{"n_layer": 14, "d_model": 256, "n_head": 4, "n_kv_head": 2, "head_dim": 64, "d_mlp": 512, "vocab_size": 6345, "activation": "geglu", "norm": "rmsnorm", "norm_place": "pre", "norm_eps": 1e-05, "positions": "rope", "rope_base": 10000.0, "rope_fraction": 1.0, "qk_norm": false, "attn_scale": 0.125, "bias": "none", "tie_embeddings": false, "parallel_block": false, "init": "normal", "init_std_qkv": 0.0716, "init_std_o": 0.0135, "init_std_up": 0.0716, "init_std_down": 0.00957, "optimizer": "soap_variant", "lr": 0.00339, "beta1": 0.95, "beta2": 0.99, "weight_decay": 0.11, "lr_head": 0.00601, "warmup_steps": 200, "schedule": "wsd", "decay_fraction": 0.547, "decay_shape": "linear", "final_lr_fraction": 0.05, "batch_tokens": 131072, "seq_len": 512, "doc_mask": false, "train_tokens": 746700000, "steps": 5697, "dataset": "wikipedia_en"}
Each number is 128 + 32 x the weight over its row's rms, rounded and kept within 0 to 255. Layers, rows and columns count from 0. Numbers have three digits each. The size before them is the row's rms in percent of the matrix's.

# down: layer 9 MLP down (transposed), 512x256, rms 0.134, rows 495-511, columns 128-255
# gate: layer 9 MLP gate, 512x256, rms 0.137, rows 496-511, columns 128-255
# up: layer 9 MLP up, 512x256, rms 0.146, rows 496-511, columns 128-255
down495 091:081106166140156111141139094132160151146160153076133146123124148136142130162102133154117102148136088148105107077182106128167179173171156115113123138116135127164130174179143201164113134142088102084096101161129153100132060141126122174106132128117129143109156136107062097193118127151169116130079091129139089096117125183143136105142120060121160143073119120122138107126113172098049096124164
gate496 109:098122156152095134149155124073119128140155126157105104143162115123119159122115141121169136090091148081130058107084193129094157148146133106178132136147157105145169114155138084106068224146107176116167129118151154135123083129125114092156095133127164115136118147120150121148141145102127181120115105096165143117156166103097132172161091082098142109138110095141152153077129080079183140134255
up496 114:128040085154078146125147089104090147117106157158117093168106099121094158085159127105197180123120166124145088111100136181135133158132124130116114119128076099141177157104126118153201158153084198132092143092144159135141137147149124083152150157122138127105139136102129116162124181188137147048132108118130082151216155144096154173132104120099144077122143114113135140066136096091133171142137
down496 122:127155158108171104112102135185160127133127137131153161092124123093127112131126104189080100175168097159109187161173127129167101060111123121105175128091120124112098130119116130103139069105169115128160165170107137083120159137108117197113100138140117122103141103098120128079148078142137040110117122188109160149096094137144116065078165170187119184147124179111098121195149192184085152135028
gate497 089:152078104135073195119175141131125063131103100088117116134095171096134091076160152150135163127137094104146087090203180078114141194177123131087178142125095140109095146125158144066160170104154151124101077149079148163090163138140131144107117077119107112110093096128130162083102132137113174168143140103126134117109161163163142156136138142166178173105132200149130138110176118108119178120151
up497 088:156090168188114126142093169176137152141090123160159124144093155108095127190140097156081125116161125140161110072103122080083145218074178107165143141120150124106150121139130133143146189122168181091110100113082127159174109154095126138122128107119081127132137067088105078093161148114152126153121120121169122140107168152169165090184177114105139168151172174149147140178115151148137157079135
down497 084:140127085144134166104132102114177126145125118092066095113148116167110154154144141157143005212108135132116104140119116166126056141103118122135090156134130128152160133120144170093046106133160107129089109166175145141143081164072172194083200140098161138127094116117133106104117078148129148144202160080095119096082159093137113154187141186189085111093120174164141166174118165059136098190156
gate498 115:071124154145143105090118197131093146137131161105158108108119165150186174140158089094124093133117129103120181140154139127240077107152079096132129147068090146107049185099118110107177127113129139134057078101099130104136184108148161126099097185127111195116123111082196095139133144143108136200153195110128038178101150128156105114112156102114111134145101109108129151178109186183113126178151
up498 115:152142111123111188151096116183093154110140079130082147156135080110047122103119111109163102084115146176084117093098136100094125135142144188155104097096109138201140092117184191113150116143141086095134150135138114148114100132119096133145085114135083157092149154216093152103098096116132125138118059176112132110151119172119060200108123161135065148133124189165143102102138096118140111084110
down498 070:110167110111142099150081155085081163064139126209113130121150127135122129153125164148178155140167142137109138159107144175032136161166153113078130146146137082114147115139157113114145182151119129132162085118161157120109145077108152119164134109169116130171094089128082144118157077106129062104102103154157179109101183102102098095146136142160129114171157116146149158138113089137184114114090
gate499 093:100140106090081097130102129139163181104145126137104159171111136136148145154176126115131075161103125145162126146149151104137139108154114131155115158093105077217109131149126149094115142160153089051138126150132140174076129100173074140109139107151145121114090132128133095131159096117154173100198111096095110174087092102146165123138146123070130067050113131187123151060210149102140200140167
up499 090:136164108153146039130107074147191115105130106167158118109124136107137041175166176181127138101080138099148082105164121147113117103138161139158154113058147177094130147193057095124120125124117125121110121089023109167126071133074117181196148138138131168174137111155154139112159165140072079132094158081094162171152179071120094138123088167131143088111133118158149126099134172124180143154105
down499 085:126141162096209164148143122112118165129208072126119160168119113121057130100119107114126160122161128065063105112167107110104156078114131186129093140176065063089137160110132109116151107125083147108114158175154133112112132116130192121172111074133156137151124152113115120137139126121099162130154126075111141069119091167060149124142120103088118098135135171141156112078183084132092067062130
gate500 107:159146170107070165124080084133135185079194111134201109090131169096128142098119183147131161126093139171152114101066101121136116148121126102191080093139058161169163094164075089086133163138093123118119123123140100100160146140192107140109133112174171119081175154109136110157143104139193150166148124124183077083164126164103172101113157122111128138121142102165101106138214102142131139147106
up500 107:124186129083138150077121103116145112129103127127128207144116134178170059119071088191101065128088114092108096078115093120140186143158136136158148095164122132095136115102093109107096089142127118111072127155121130141168114133119110129122097156081106198106084130147109118103170131184152105142114136133124137140125104193147114152108126126140146099128092146128149094144117129157099108135105
down500 110:142149102144127136181127158102140125139110173110138121108124130062161117178131146103161075118176152111161116134083100129135116163135147132064119082184157073116137155015097184183110112161169158089183100090093119160090153084158145143193124151115110160134123094117153084104170107084134145118113134090207111143148182103147123093140069141168138198099163110103173136104115074147121148114134
gate501 092:133117146132172112117134160102141089089103071077171139096133109102108096101131120172163149129115087151102121107108130154153189193176036081103105137160184062114095110079147104146145186128191096109143148135159085146147163113125130069166143123161120116164171145159126085084134163095053109166114146089182089103095112177187089155179125128108190147209094092114065111151151095139154129125071
up501 087:096128169151135171157116103126083125123128111122121121131110109146122107154052097136134171088105111134085084173039122134077090121090144103140190069080094176125103163150121199124176073149151140119110221134169188109126127094129159129113099181122127102057161124138142100106150135106156149127157201107072096126155129128113097128054135101160076112118105154184100150159171130110157190114158
down501 086:199121130161137170069168155147178113152143116134083120128122139111122122136116087120099122121107061121132153043146148087095089184165091182091121168156113107139151158088071109140118173126113036111139068145136129109150108089139095064147196138148149132136122095145108098147149102103178078133135098059156124110117185176158157122153140112081146116116132095119176128156129085173128080126071
gate502 102:126117118094130125140112168071179081127125135178098103060043139166090126175128098077145101055149139136115206082124169175137120184105101086122045137144134169157107124099118117165139131157151136095158166119123174132164120116131148130150110157114206126106122135154136124112135074122144116101173123165165082111153150079142114106073152121057201138169042121098153110162142138163105123167203
up502 102:123100152096139075135126075109134106105133106133139157212144077118158116175182116133127145140182142126197109112131091136124120165101126114151108107152143167079148164157164167095107100134109135113112160088101104126087121126122128105096104182139099100135149126180156115132074080151127131173137118147042111133128143210154140140181143227139189132118139108108150127109160122112117200124159
down502 102:024162168189072116125140118151170106107091184058113161119150174143095132129091130172131105170134085126101116194091160132139133090126141148108143136120120139176140161111157045185135130156056047099079158085147136139131150136120167086130199131130162134107115099127116150137115170161113144065164122093159137124126137158143119174091106114099115097096094135127117124119073135122166096121135
gate503 079:133101123098121128132086125110123168139123157120110132083146133107166123162143190146185080149176166080124149131129133117161181120090098148176106175086154137174112175176126125118159111139120084098180141089111118180181080156173109089082126064164172146146170069137141114155114157172118154148149160131089116137150116132096160058152080120098141082164067079149138129118079104139125155103061
up503 086:122170104103134110184121130131146140154142104105115049142149132113122114160112154110162060119127119160106149173134177142129167161128069145102117121098147117111054122193084133150141109193129142091185134128107124141144126138164125137167128154185157167160117100119158154177179184153136173129155162142100110148082120137103162163115124116130122091145124101165109067128098111138138178114109
down503 059:136129181090134141114112159155118100088127160165131194118148093167103120096105107144142135120137089123078101092129105152123120134169121185146115153160142144122191084075167145173163118090150194131109132163130198130157092135085079108181108072163122112147115101154138116123149106126150100065167115159160132099143182125081139134153121115120088102106159106155147159172151144124138108112109
gate504 091:097118117132106125103176049155101158135132119101104113115062143101131150076142137138164139117143143090117126093110144106148134183178064110181136073141095131112161173133167135125140096099183118151130114107124134180077129177091159143157128183126155078125197147138158100063084125101106093119131152099111151172074100128106141152143115138098106110134112109113157141067082148103171173088165
up504 089:090179064125159146155116103123108181164173144116176043092085119085136178083122128118138175140105144134141118112133015128165162090139172086134095113117187107136118077109082119137089129127125167100116154094131067142086092098088115138157126164133093104117108073094127127090131125109098139184114141081102172183119125145102112184117133132124114142068163136127091154127131124098109138126076
down504 088:102133173122090130136182107136174132104105083124123138168105138173176127144119067155112149148181155175116131129158126136080094050092147123095160198099130058118112141111134158103144162185096145141094139117189148090082176072134168093115109127130114125112151141083150092111135114102101118074105068062102085112084157157109177097133116098192117107155075133089158097150149190124165080059089
gate505 096:072085126128103123104164160146139153112200147160108132123151153148137197213123168109086123070111072123117144069131143154135113149143097147149083128135146154113154141147126124099123159103076100058125138109122099057155134161180171104114129109166150143098150163133143127167179111102135146090173098179179132111080165135198116127118104099108101095081108121172069120154127121135157073179134
up505 098:135141134121118113122113146109117119124133085160159134150130078159159143126202107111179155096153160128235173093120128123165103120183069117108096147126091083128154149125112141107094084166159103082093111113138086135144104144120160102129056098137091071134103170152081135151154123139079127099102123097105080126153163080135192213141091163110119105200168121138102100094146176101116092162167
down505 101:156185075154112112168126112051112133106132121058130123089102112100084120099134146101117109127127117202122086213132162142095094117088156146061148122121130063166073124175105145117168203148119171128187171103078196128063182148102123125118131128185141167129154147171127117056110080151141148126139073075108159083115106121087047088108184155172072125138108086128089146161187095150145127147123
gate506 100:158140141182101162189113145148202112117145131104137095151109124185142110089082115089134067155141151177118229110139149140147147169126116128142124122149131038147150126118043177092151113105158159142108143096169131087141130143095145160109156092146105151124171098118153129134123127128119139157138131170164067131148184164108087128102148154111125099160115052093123138076090171087172108121096
up506 094:131160124121155134110137141108165166065178115117130164103099035166128114132167096107132138158162152083130185153096159026090085119164112176160170148181111053146097151097108126106171124180202177114106138109106143148181110127132167200148122061148134154144093065167102135173145132126095113186086118159152134120088132104116125104115121126063078137115140117147075087135153116118122164151075
down506 103:113133109116070144091108095168113129152061142101069127129143117143130139151103194140143077113169181093085098145128117102119081134118096107131240141100131125172176115137125120112133176186092141169127119104137108128133081116152090104058140218086114088113131101107154116103156066117164137163104170130171122123125100156140141163170137142093164129145078093103157173098121109091134073093116
gate507 104:085189109124153126117087079156143135122081162037162135087114059131145079152191144127086123133157174146128141127101073118113072105174105183136084124147137121119073118074127107104120111192128132097097123159151106064164174143186203139116125131103101145046125114158150115176127169170130165066163132082147134113137143156093130064097135127151113134061094117142148164133161109082176114115126
up507 109:152137086129142075137162167126170096168114115180140137111125138144149069156165105120147136083102115126167113118126117116133127130135086083189111095126186199084088071137140106161108174110189119144152158108153136133152168134075044149089130173079152148213094168138145146142122094148152110132129127112118129140098099168100088067084137064132086101111054125171145155083062117124120143151098
down507 113:163154130126144135137123096105139152134117097092129127131116148083163135161162105129154185178164065077134197065116161090176098118116099088101125214145097150153128148155117081157138142150156150162122101173144164147119195115095187127186090109139140110142105159155146159149140189094094091158074158127149066061081120135085100080085068102067141085137173136132112117104093101161043141125146
gate508 099:141101125120164133107140109138095149136113063093112096140114117124085121153116118127181141099148197104135143164137097135138164119138075162126131155135059181186136113145143141138129087086130161169125136116135095116192132111128157112138120129087146121091184130093153141130151119127137189160163074129160092147204090128146116127135128145112170064098168059137147208118063126128161110172087
up508 103:167120164126124130095152124158156113152127137172089138154087115136144127139167172129131135106113123201127102069124081164113139144172072100144174133113152100149114124152079170090060140149184172148139144131103083140100131073115109100160101146137131142181090209145164145151144113122132105121106168127115164156132151071121125140117091105148171129189116123049121126092150141135111147088145
down508 110:138126098055165137113129187165125132115140198157102165142152117153152157115133120065147139141146145171110138144095089133136076159128166136148162127127129130181067094199214126147150129138156099069135111085130062167087107116115120096146156082100085142139155147098125150135155103093131129125104146117080150032126102106079112133163076160172093159106127168120131140121115121116077120105183
gate509 108:092100110168123140135099135128128138109088185053151077161109170181107115144122146148151080125134127153138089162180121173103128116135124134109098149125148093091135120117144170092175102102077113152110125144093126120104141121119144147112092135138131126133156141043102125072122151097123164136105132155171174086175195076137142165064143113173118153087159127099078103143149135131124080076062
up509 106:186115132071107097152115118106101141137063079077176145121107094165123127105123118130127114092132151128145168135094118163120142080114129144112129128102144132136179113162120073108187118103128084135103159115171133144056158126151104079164166120109193105196085094001154106116158159139090082166164151110070119128152130198205134128175134144132174109118074117123137080089136148112121106141124
down509 109:128168207141149072063112171098174125093107192204153172137169160093126073121133154152111096139130067098188120103116112073168129145120148159157151098088112104121123175138138161158149137133162123179110162122051131093133109110088075179109103145158107128136174172129116079065115135107118154136143141199130142126099125106072126189122131126126129098129168171091134070144109092097154152120121
gate510 095:171059142147143113124113155115098111148104112157155120166106145107106184089115103138142094097149176143173115142109186107143120086129110145092156148142105139076126109142086087148077120114116071114154125143131099122005130171111143134172095146119086176062131135097131104129139105136170138146163184116165086115101170179134136071067163046065193112147129099095165110151139154106104128132109
up510 101:138063107120135164140066084082068163094124121101095110104156125156128142159142154075184159091127165157114188128095117159124093173176115174131145155196095109121123106152101137145141120088131129104162104116088130119110165125127156112136146118170167120123151101136142089147164141103152123167185091113128155077106088095180119156114135078142126113131099053087143104146226144200135064115142
down510 103:132106156141161161208144155104111178121076054144146085156137125117103144084104082122141091076133117132148128124106114121172121114081220186123110136116163114100093136214133144100187144113127108108141146132209123149065131131110114125118185124106098155182158106158114182101101178128157210108158103111157127091137142163131156165143078174137126134125124132155090147122136094082159148119177
gate511 098:152123137101093142138110109158151166101048097081118128084148145097114145120125096092101151158091098121145210100133135095172145159173131136117151120145133082142090141147154146096082097110132110151139147102087103077124148173073159131081117085148095138161098084061182080097151100057153096161160154131143159148140147143139100126161080048100127143153138088124107165076099114151100130069134
up511 102:166084169093107078172093142115138162117167129118171075087141128092118084096121105138100062106112150147174168096172121151111137072107160067155144153105123124139076154100108097111195117122159090128150065145110069080128119133104145148091085132140117103131126132139121088128105132091142118183156149129101116147107094136096068123077185031171148123155147133094144110131118142083100167108088
down511 107:119101145092151108183184142081123110189154134140092094185075098109129106121113098069132118151137191163086102077121118161133132174091126102083170147153112155092083151114105114099137109138113127160120127101076120143117104110152154117136132159167101115133148169073096085164127144198120220102128082136130069096084098096165097060133182144074139084097169092084115185133119137152135156138098